config = dict(
    n_layer=20,
    d_model=192,
    n_head=4,
    n_kv_head=4,
    head_dim=64,
    d_mlp=1536,
    vocab_size=3172,
    activation='gelu',
    norm='layernorm',
    norm_place='pre',
    norm_eps=1e-05,
    positions='rope',
    rope_base=6480.0,
    rope_fraction=0.25,
    qk_norm=True,
    attn_scale=0.125,
    bias='all',
    tie_embeddings=False,
    parallel_block=True,
    init='trunc',
    init_std_qkv=0.0201,
    init_std_o=0.00275,
    init_std_up=0.0201,
    init_std_down=0.00112,
    optimizer='soap_variant',
    lr=0.00452,
    beta1=0.95,
    beta2=0.95,
    weight_decay=0.06,
    lr_head=0.0461,
    grad_clip=0.5,
    warmup_steps=54,
    schedule='wsd',
    decay_fraction=0.71,
    decay_shape='cos',
    final_lr_fraction=0.02,
    batch_tokens=262144,
    seq_len=256,
    doc_mask=True,
    train_tokens=1231000000,
    steps=4696,
    dataset='wikipedia_en',
)
Each number is 200 + 30 x the weight over its row's rms, rounded and kept within 0 to 999. Layers, rows and columns count from 0. The size before them is the row's rms in percent of the matrix's.

# layer 7 MLP down, 192x1536, rms 0.162, rows 105-155, columns 640-703
101,188,139,229,203,215,210,233,162,178,201,247,184,200,145,184,124,181,259,220,206,210,204,244,227,192,185,194,171,225,200,195,197,188,181,180,199,233,160,153,216,165,236,215,139,200,242,219,252,201,185,218,184,206,170,188,270,210,236,233,133,180,194,267,267
100,180,119,182,235,218,184,199,139,225,206,218,190,138,209,175,210,208,185,190,180,265,219,189,184,231,244,137,248,196,190,155,181,244,147,173,196,177,228,204,160,176,185,201,235,227,169,186,234,213,194,170,230,185,182,245,240,144,191,156,197,235,245,192,226
098,167,191,217,226,250,206,186,196,261,210,204,220,201,284,190,206,225,207,216,210,158,211,179,163,204,218,224,214,152,167,210,177,166,175,192,209,212,182,260,147,172,126,148,201,159,204,183,192,173,170,171,200,229,193,227,187,215,164,162,201,168,128,215,151
110,185,166,192,299,203,204,203,194,237,231,201,240,224,164,180,213,272,116,207,173,216,201,244,202,180,184,189,165,215,205,176,218,242,182,122,265,150,202,234,188,186,104,167,142,206,208,255,177,216,163,206,249,228,195,198,209,238,200,169,229,215,223,156,213
100,221,227,247,208,208,187,196,204,232,263,174,189,223,226,229,195,206,168,195,241,173,233,238,164,210,219,244,233,177,230,183,223,209,203,174,242,201,224,177,201,178,177,182,196,125,216,249,209,210,256,199,170,210,172,178,193,209,186,174,189,194,152,201,192
101,214,186,178,214,193,158,220,219,209,241,186,222,178,152,179,230,229,270,194,142,166,191,175,130,168,224,166,199,203,128,187,227,191,195,201,267,214,191,222,210,182,180,153,207,215,221,194,180,206,217,170,208,197,194,187,198,232,219,187,233,165,224,187,222
105,207,237,226,204,166,229,248,242,203,207,188,231,199,158,177,150,148,166,216,208,209,189,196,217,241,166,172,231,226,222,189,208,259,136,196,192,227,149,229,159,197,207,216,193,198,194,222,213,162,185,226,204,204,173,164,175,230,215,230,124,216,159,200,214
102,211,206,256,162,233,201,201,187,141,179,216,147,242,165,197,168,234,155,194,221,225,169,162,216,151,179,219,186,174,241,205,162,168,203,197,164,195,223,192,176,225,195,169,141,204,188,173,231,219,160,200,147,217,175,265,224,227,188,242,197,212,191,220,236
101,183,149,192,229,194,227,233,218,202,205,205,171,154,221,197,242,190,240,192,198,216,230,209,225,190,205,139,190,174,197,199,206,230,156,216,206,212,189,208,196,175,249,217,190,229,189,172,207,190,201,225,206,188,210,214,240,189,118,237,239,180,181,179,221
103,193,211,165,197,134,151,192,156,215,223,216,217,219,177,166,262,164,177,185,241,243,221,239,216,166,200,219,220,172,170,192,186,198,303,184,220,134,207,236,224,245,156,241,233,183,185,192,131,232,185,216,197,229,170,193,196,210,208,203,193,212,185,164,201
095,160,220,193,174,198,229,217,196,136,212,229,210,225,239,200,177,200,211,213,148,183,185,200,173,205,225,234,190,239,218,177,187,214,167,251,185,197,215,188,188,174,186,235,227,241,234,178,155,133,204,221,192,243,251,182,227,182,228,217,198,205,168,207,210
097,264,220,164,137,213,227,175,213,205,221,180,200,205,170,191,213,152,255,216,180,217,169,208,142,220,249,172,247,226,232,159,200,202,150,220,170,216,182,228,232,218,201,168,206,213,205,192,218,164,222,222,171,222,194,122,211,175,220,247,176,179,251,179,156
102,249,172,169,250,208,207,196,199,189,203,194,202,246,182,260,176,251,228,202,209,180,164,175,184,166,195,219,175,164,251,161,230,182,146,194,221,180,187,195,195,200,194,228,214,185,204,178,233,191,202,252,212,195,222,139,194,186,199,188,167,158,212,215,169
099,172,223,218,189,213,258,187,171,262,190,193,191,221,148,144,234,211,247,154,145,179,212,207,152,259,180,260,240,209,180,170,189,194,181,157,204,206,169,190,207,183,159,213,179,220,221,187,221,231,177,175,187,269,208,197,209,200,246,224,145,186,246,235,194
106,201,220,156,211,176,179,224,151,229,172,146,231,213,202,236,158,198,117,244,218,197,187,186,175,209,198,223,177,176,210,238,235,222,182,209,150,212,179,198,185,181,171,197,211,193,205,209,242,196,208,247,183,164,204,212,282,203,191,203,178,209,209,154,255
095,150,181,202,194,181,222,224,225,261,195,183,200,132,222,185,154,181,181,238,202,151,176,209,160,146,180,147,234,225,185,239,205,245,206,229,203,240,147,199,197,166,198,220,148,175,203,186,199,215,189,169,198,164,222,225,186,228,166,223,185,240,173,180,216
094,164,206,235,211,204,236,198,231,162,167,208,200,115,235,189,241,213,142,197,200,169,203,187,240,146,225,127,192,213,187,199,194,199,199,154,184,224,152,253,204,169,186,198,204,209,180,211,182,253,208,218,173,197,201,178,174,194,177,247,211,190,241,215,250
101,192,146,273,237,229,205,186,188,205,216,150,198,232,206,181,173,210,180,157,174,255,191,202,229,169,155,171,206,235,213,190,220,208,151,207,212,178,120,198,244,214,204,171,175,173,186,211,169,202,223,161,208,210,207,171,190,186,192,197,177,186,188,196,179
097,178,199,207,237,222,208,171,210,155,218,140,184,194,167,219,186,201,219,204,192,211,202,171,181,183,193,240,229,227,164,191,209,189,199,244,201,193,141,213,183,185,216,153,221,164,238,192,226,235,215,173,234,190,137,217,220,216,231,145,162,230,207,154,200
099,202,186,252,179,134,192,249,201,298,208,209,264,179,154,237,210,156,158,209,224,161,228,164,228,200,159,237,211,201,174,199,213,205,207,221,151,222,151,202,146,225,200,186,188,209,157,207,181,171,250,213,220,184,141,180,248,250,230,203,167,210,159,237,150
102,180,188,230,182,202,196,197,200,188,154,190,209,226,276,214,169,224,212,160,226,213,214,161,231,208,209,143,148,213,208,220,145,207,181,199,147,183,216,205,171,184,205,212,265,208,151,222,266,246,137,193,192,174,260,259,213,195,198,252,186,213,193,250,170
102,174,205,226,139,213,179,151,209,220,213,183,216,223,251,123,161,155,280,182,210,219,261,185,206,179,196,187,182,211,175,177,153,201,229,177,177,201,196,150,209,206,191,252,242,194,220,220,233,208,177,163,174,241,236,183,205,197,170,214,243,202,196,180,160
099,196,190,180,194,195,205,177,161,195,176,183,232,214,185,189,217,144,198,213,189,225,204,224,233,236,191,195,191,187,196,184,154,219,178,191,166,262,282,193,209,219,207,190,159,143,212,166,233,206,175,181,164,210,195,172,187,159,150,259,172,191,203,186,161
101,226,219,236,214,203,199,214,225,167,230,250,147,197,173,197,195,205,156,121,160,180,194,201,205,219,206,181,224,215,212,195,179,183,226,180,200,262,217,241,221,215,190,234,247,173,200,199,192,227,198,209,188,196,175,239,225,190,195,234,206,185,167,196,176
097,154,218,191,152,194,230,223,190,187,175,164,191,199,173,192,193,216,130,231,181,203,187,201,204,199,205,221,189,197,226,199,210,196,194,159,197,187,230,285,239,167,207,261,128,199,159,194,216,240,122,197,169,238,216,207,169,177,201,165,158,176,229,180,156
098,186,150,208,244,184,198,232,177,199,197,176,237,188,289,189,169,142,173,145,195,211,246,197,235,205,177,172,185,232,191,193,244,198,152,181,236,212,241,283,180,159,229,158,177,199,190,200,234,231,161,181,169,203,168,178,174,222,179,302,179,220,201,179,158
097,212,184,212,166,185,175,198,183,197,195,202,187,226,216,202,225,260,188,252,160,245,199,206,183,220,168,194,202,227,214,166,144,202,230,209,233,221,178,217,194,210,258,156,226,199,139,236,225,192,133,213,273,161,174,205,223,243,230,178,175,245,221,169,184
098,190,186,171,268,143,182,251,166,265,167,206,200,196,210,221,212,171,213,161,189,202,247,260,171,198,207,208,256,133,197,230,218,156,230,144,206,184,233,227,217,212,199,207,167,202,222,201,172,197,173,225,162,189,244,187,180,155,192,161,151,224,229,175,214
098,214,212,182,192,167,213,177,224,174,197,207,249,182,208,197,184,174,204,159,182,221,118,174,210,153,132,145,212,230,210,193,200,240,198,184,148,182,226,201,179,193,240,174,210,222,148,163,199,163,176,177,97,234,199,157,211,252,198,218,209,159,213,204,257
100,162,211,191,225,145,204,171,191,223,215,162,163,193,168,202,189,179,228,235,189,183,192,211,154,205,140,213,212,185,188,182,227,162,211,156,179,157,186,218,138,199,184,206,238,182,195,201,220,196,216,200,235,164,222,211,157,179,222,237,149,148,256,201,247
098,207,197,212,198,214,194,202,207,213,197,234,199,194,118,218,161,222,197,226,184,221,199,178,229,260,270,198,207,211,176,196,211,172,186,233,184,220,254,202,179,144,172,248,188,187,223,209,233,196,184,188,205,220,215,190,202,189,237,201,200,204,178,148,192
105,226,195,211,203,190,189,227,246,212,155,170,218,272,189,152,177,189,242,142,159,185,189,195,189,180,190,223,201,189,217,166,223,193,167,191,189,167,177,187,253,226,193,206,161,179,174,149,189,174,201,230,227,205,196,219,148,167,231,188,178,227,230,224,185
100,128,213,236,211,228,194,236,207,156,218,185,180,216,176,185,214,213,201,198,168,167,166,182,181,213,193,218,247,243,198,195,240,200,225,192,192,167,183,191,227,236,254,198,174,134,149,186,224,158,194,199,219,204,183,169,177,205,196,191,174,185,224,254,237
103,243,238,196,202,166,222,214,222,144,131,216,189,183,195,222,173,178,194,152,210,230,187,223,206,198,206,185,163,195,150,209,214,185,245,244,170,283,274,157,203,205,144,197,188,244,199,177,203,189,196,205,195,225,207,242,207,165,199,203,215,185,185,264,164
101,214,229,222,186,225,188,187,217,251,220,225,216,214,155,176,166,221,194,238,192,215,182,206,133,250,201,200,199,134,201,238,247,159,210,230,193,250,229,188,195,176,183,222,234,187,195,205,145,195,152,156,174,192,179,233,202,230,235,153,209,165,218,237,232
099,286,171,215,185,216,265,183,155,217,194,231,173,132,161,206,211,238,240,188,186,229,204,287,226,213,210,221,183,219,166,248,237,172,203,178,181,172,147,171,157,168,199,232,233,132,167,249,209,184,222,253,182,221,206,201,273,174,240,202,207,284,216,204,251
100,237,168,198,217,186,212,279,245,233,202,198,145,248,180,276,218,171,172,279,140,162,217,177,247,221,201,203,210,192,178,205,221,151,176,165,241,208,194,210,196,168,170,195,223,169,218,199,160,167,193,218,202,187,223,166,161,205,188,259,210,154,218,131,165
097,196,225,202,201,169,141,157,205,198,186,201,163,207,180,247,218,267,197,224,246,144,183,194,211,181,237,199,225,203,221,154,238,189,201,179,252,229,146,245,270,242,201,220,199,211,235,180,143,168,115,204,221,185,266,201,164,194,238,139,167,202,238,152,150
099,190,189,221,173,197,247,207,265,223,188,186,251,199,222,192,203,129,127,195,212,201,271,187,189,225,176,217,181,235,176,161,199,185,233,218,237,179,170,163,212,218,187,200,252,237,170,153,222,199,155,182,243,241,179,169,126,148,217,181,227,227,145,179,156
099,191,174,191,182,204,191,216,204,194,249,163,192,200,173,195,215,203,184,151,161,219,169,226,205,190,155,281,221,204,203,202,195,145,206,184,190,244,230,209,221,179,197,250,219,137,231,146,195,185,183,250,175,196,245,249,218,202,213,245,196,190,207,262,224
096,162,172,229,198,193,180,219,215,188,122,169,224,163,220,195,169,205,223,173,177,146,212,198,202,192,212,223,166,196,180,186,239,237,174,192,188,175,263,208,194,248,185,201,219,216,222,224,179,156,243,207,176,225,211,222,220,191,220,237,228,219,196,192,233
097,140,132,180,202,248,181,156,197,198,170,226,236,205,162,223,267,187,175,141,187,236,167,197,149,174,185,250,197,207,236,227,225,241,147,194,205,207,186,206,170,224,175,221,215,190,235,203,169,218,218,243,231,199,185,220,218,198,229,204,188,168,190,216,171
097,322,192,168,261,276,187,209,202,225,235,207,215,254,190,159,221,214,198,227,222,202,201,232,239,250,178,172,230,150,264,194,224,173,214,214,264,183,169,211,218,181,213,163,213,134,179,222,181,205,221,213,224,222,210,193,205,196,250,180,213,171,182,156,214
106,214,243,191,144,203,183,212,203,200,170,192,194,204,219,185,230,140,235,220,206,219,244,210,207,228,279,204,142,232,182,148,172,190,237,277,184,216,161,178,219,244,237,179,170,193,208,171,229,220,182,202,207,213,243,208,267,186,156,210,249,207,187,192,194
101,201,215,208,182,250,164,192,157,242,151,192,178,225,213,146,219,223,263,214,219,189,183,159,161,215,228,165,220,160,211,208,173,199,177,244,187,206,168,199,180,198,264,170,250,180,199,232,213,185,190,208,205,220,188,212,189,164,195,232,174,195,197,204,150
102,170,200,178,221,207,239,207,209,200,236,236,199,186,208,175,193,220,159,201,238,186,151,196,102,211,197,201,206,222,180,208,241,178,195,191,209,215,220,150,198,154,165,172,191,175,263,281,205,202,203,199,226,212,187,192,215,163,265,167,165,169,199,188,177
098,139,199,189,207,231,158,229,193,226,216,238,228,223,212,193,173,244,198,197,178,250,210,223,214,220,163,219,208,142,196,261,193,188,256,229,231,222,223,157,138,207,133,238,177,234,190,234,221,170,248,200,193,202,223,204,279,166,193,130,189,179,189,187,230
101,189,259,253,180,205,206,214,229,130,162,196,173,241,198,155,160,243,219,192,210,252,253,170,247,223,199,226,184,206,178,204,214,203,207,212,201,186,209,186,203,207,197,180,190,238,174,185,132,214,222,131,148,220,205,206,218,275,163,200,151,167,218,157,210
101,255,187,170,159,191,224,241,238,147,187,262,188,201,191,134,229,188,188,195,196,170,167,236,187,130,207,217,200,221,142,205,220,162,170,166,212,221,207,196,120,160,198,167,228,197,181,160,217,231,193,179,247,172,200,197,195,126,175,156,231,151,188,200,191
102,192,161,152,221,200,176,204,184,150,179,238,214,166,179,218,178,227,166,181,165,214,101,180,253,167,200,231,182,236,199,202,147,197,217,171,200,177,142,211,164,184,173,233,214,161,199,217,172,227,210,134,197,242,172,201,141,184,238,188,216,203,245,223,166
111,176,198,169,222,220,212,198,213,235,216,169,166,212,212,180,173,212,177,201,190,197,161,237,183,171,202,223,134,257,176,184,213,184,227,229,214,226,191,237,243,245,158,232,244,199,224,203,188,201,191,174,169,201,198,237,202,239,219,214,231,190,226,197,202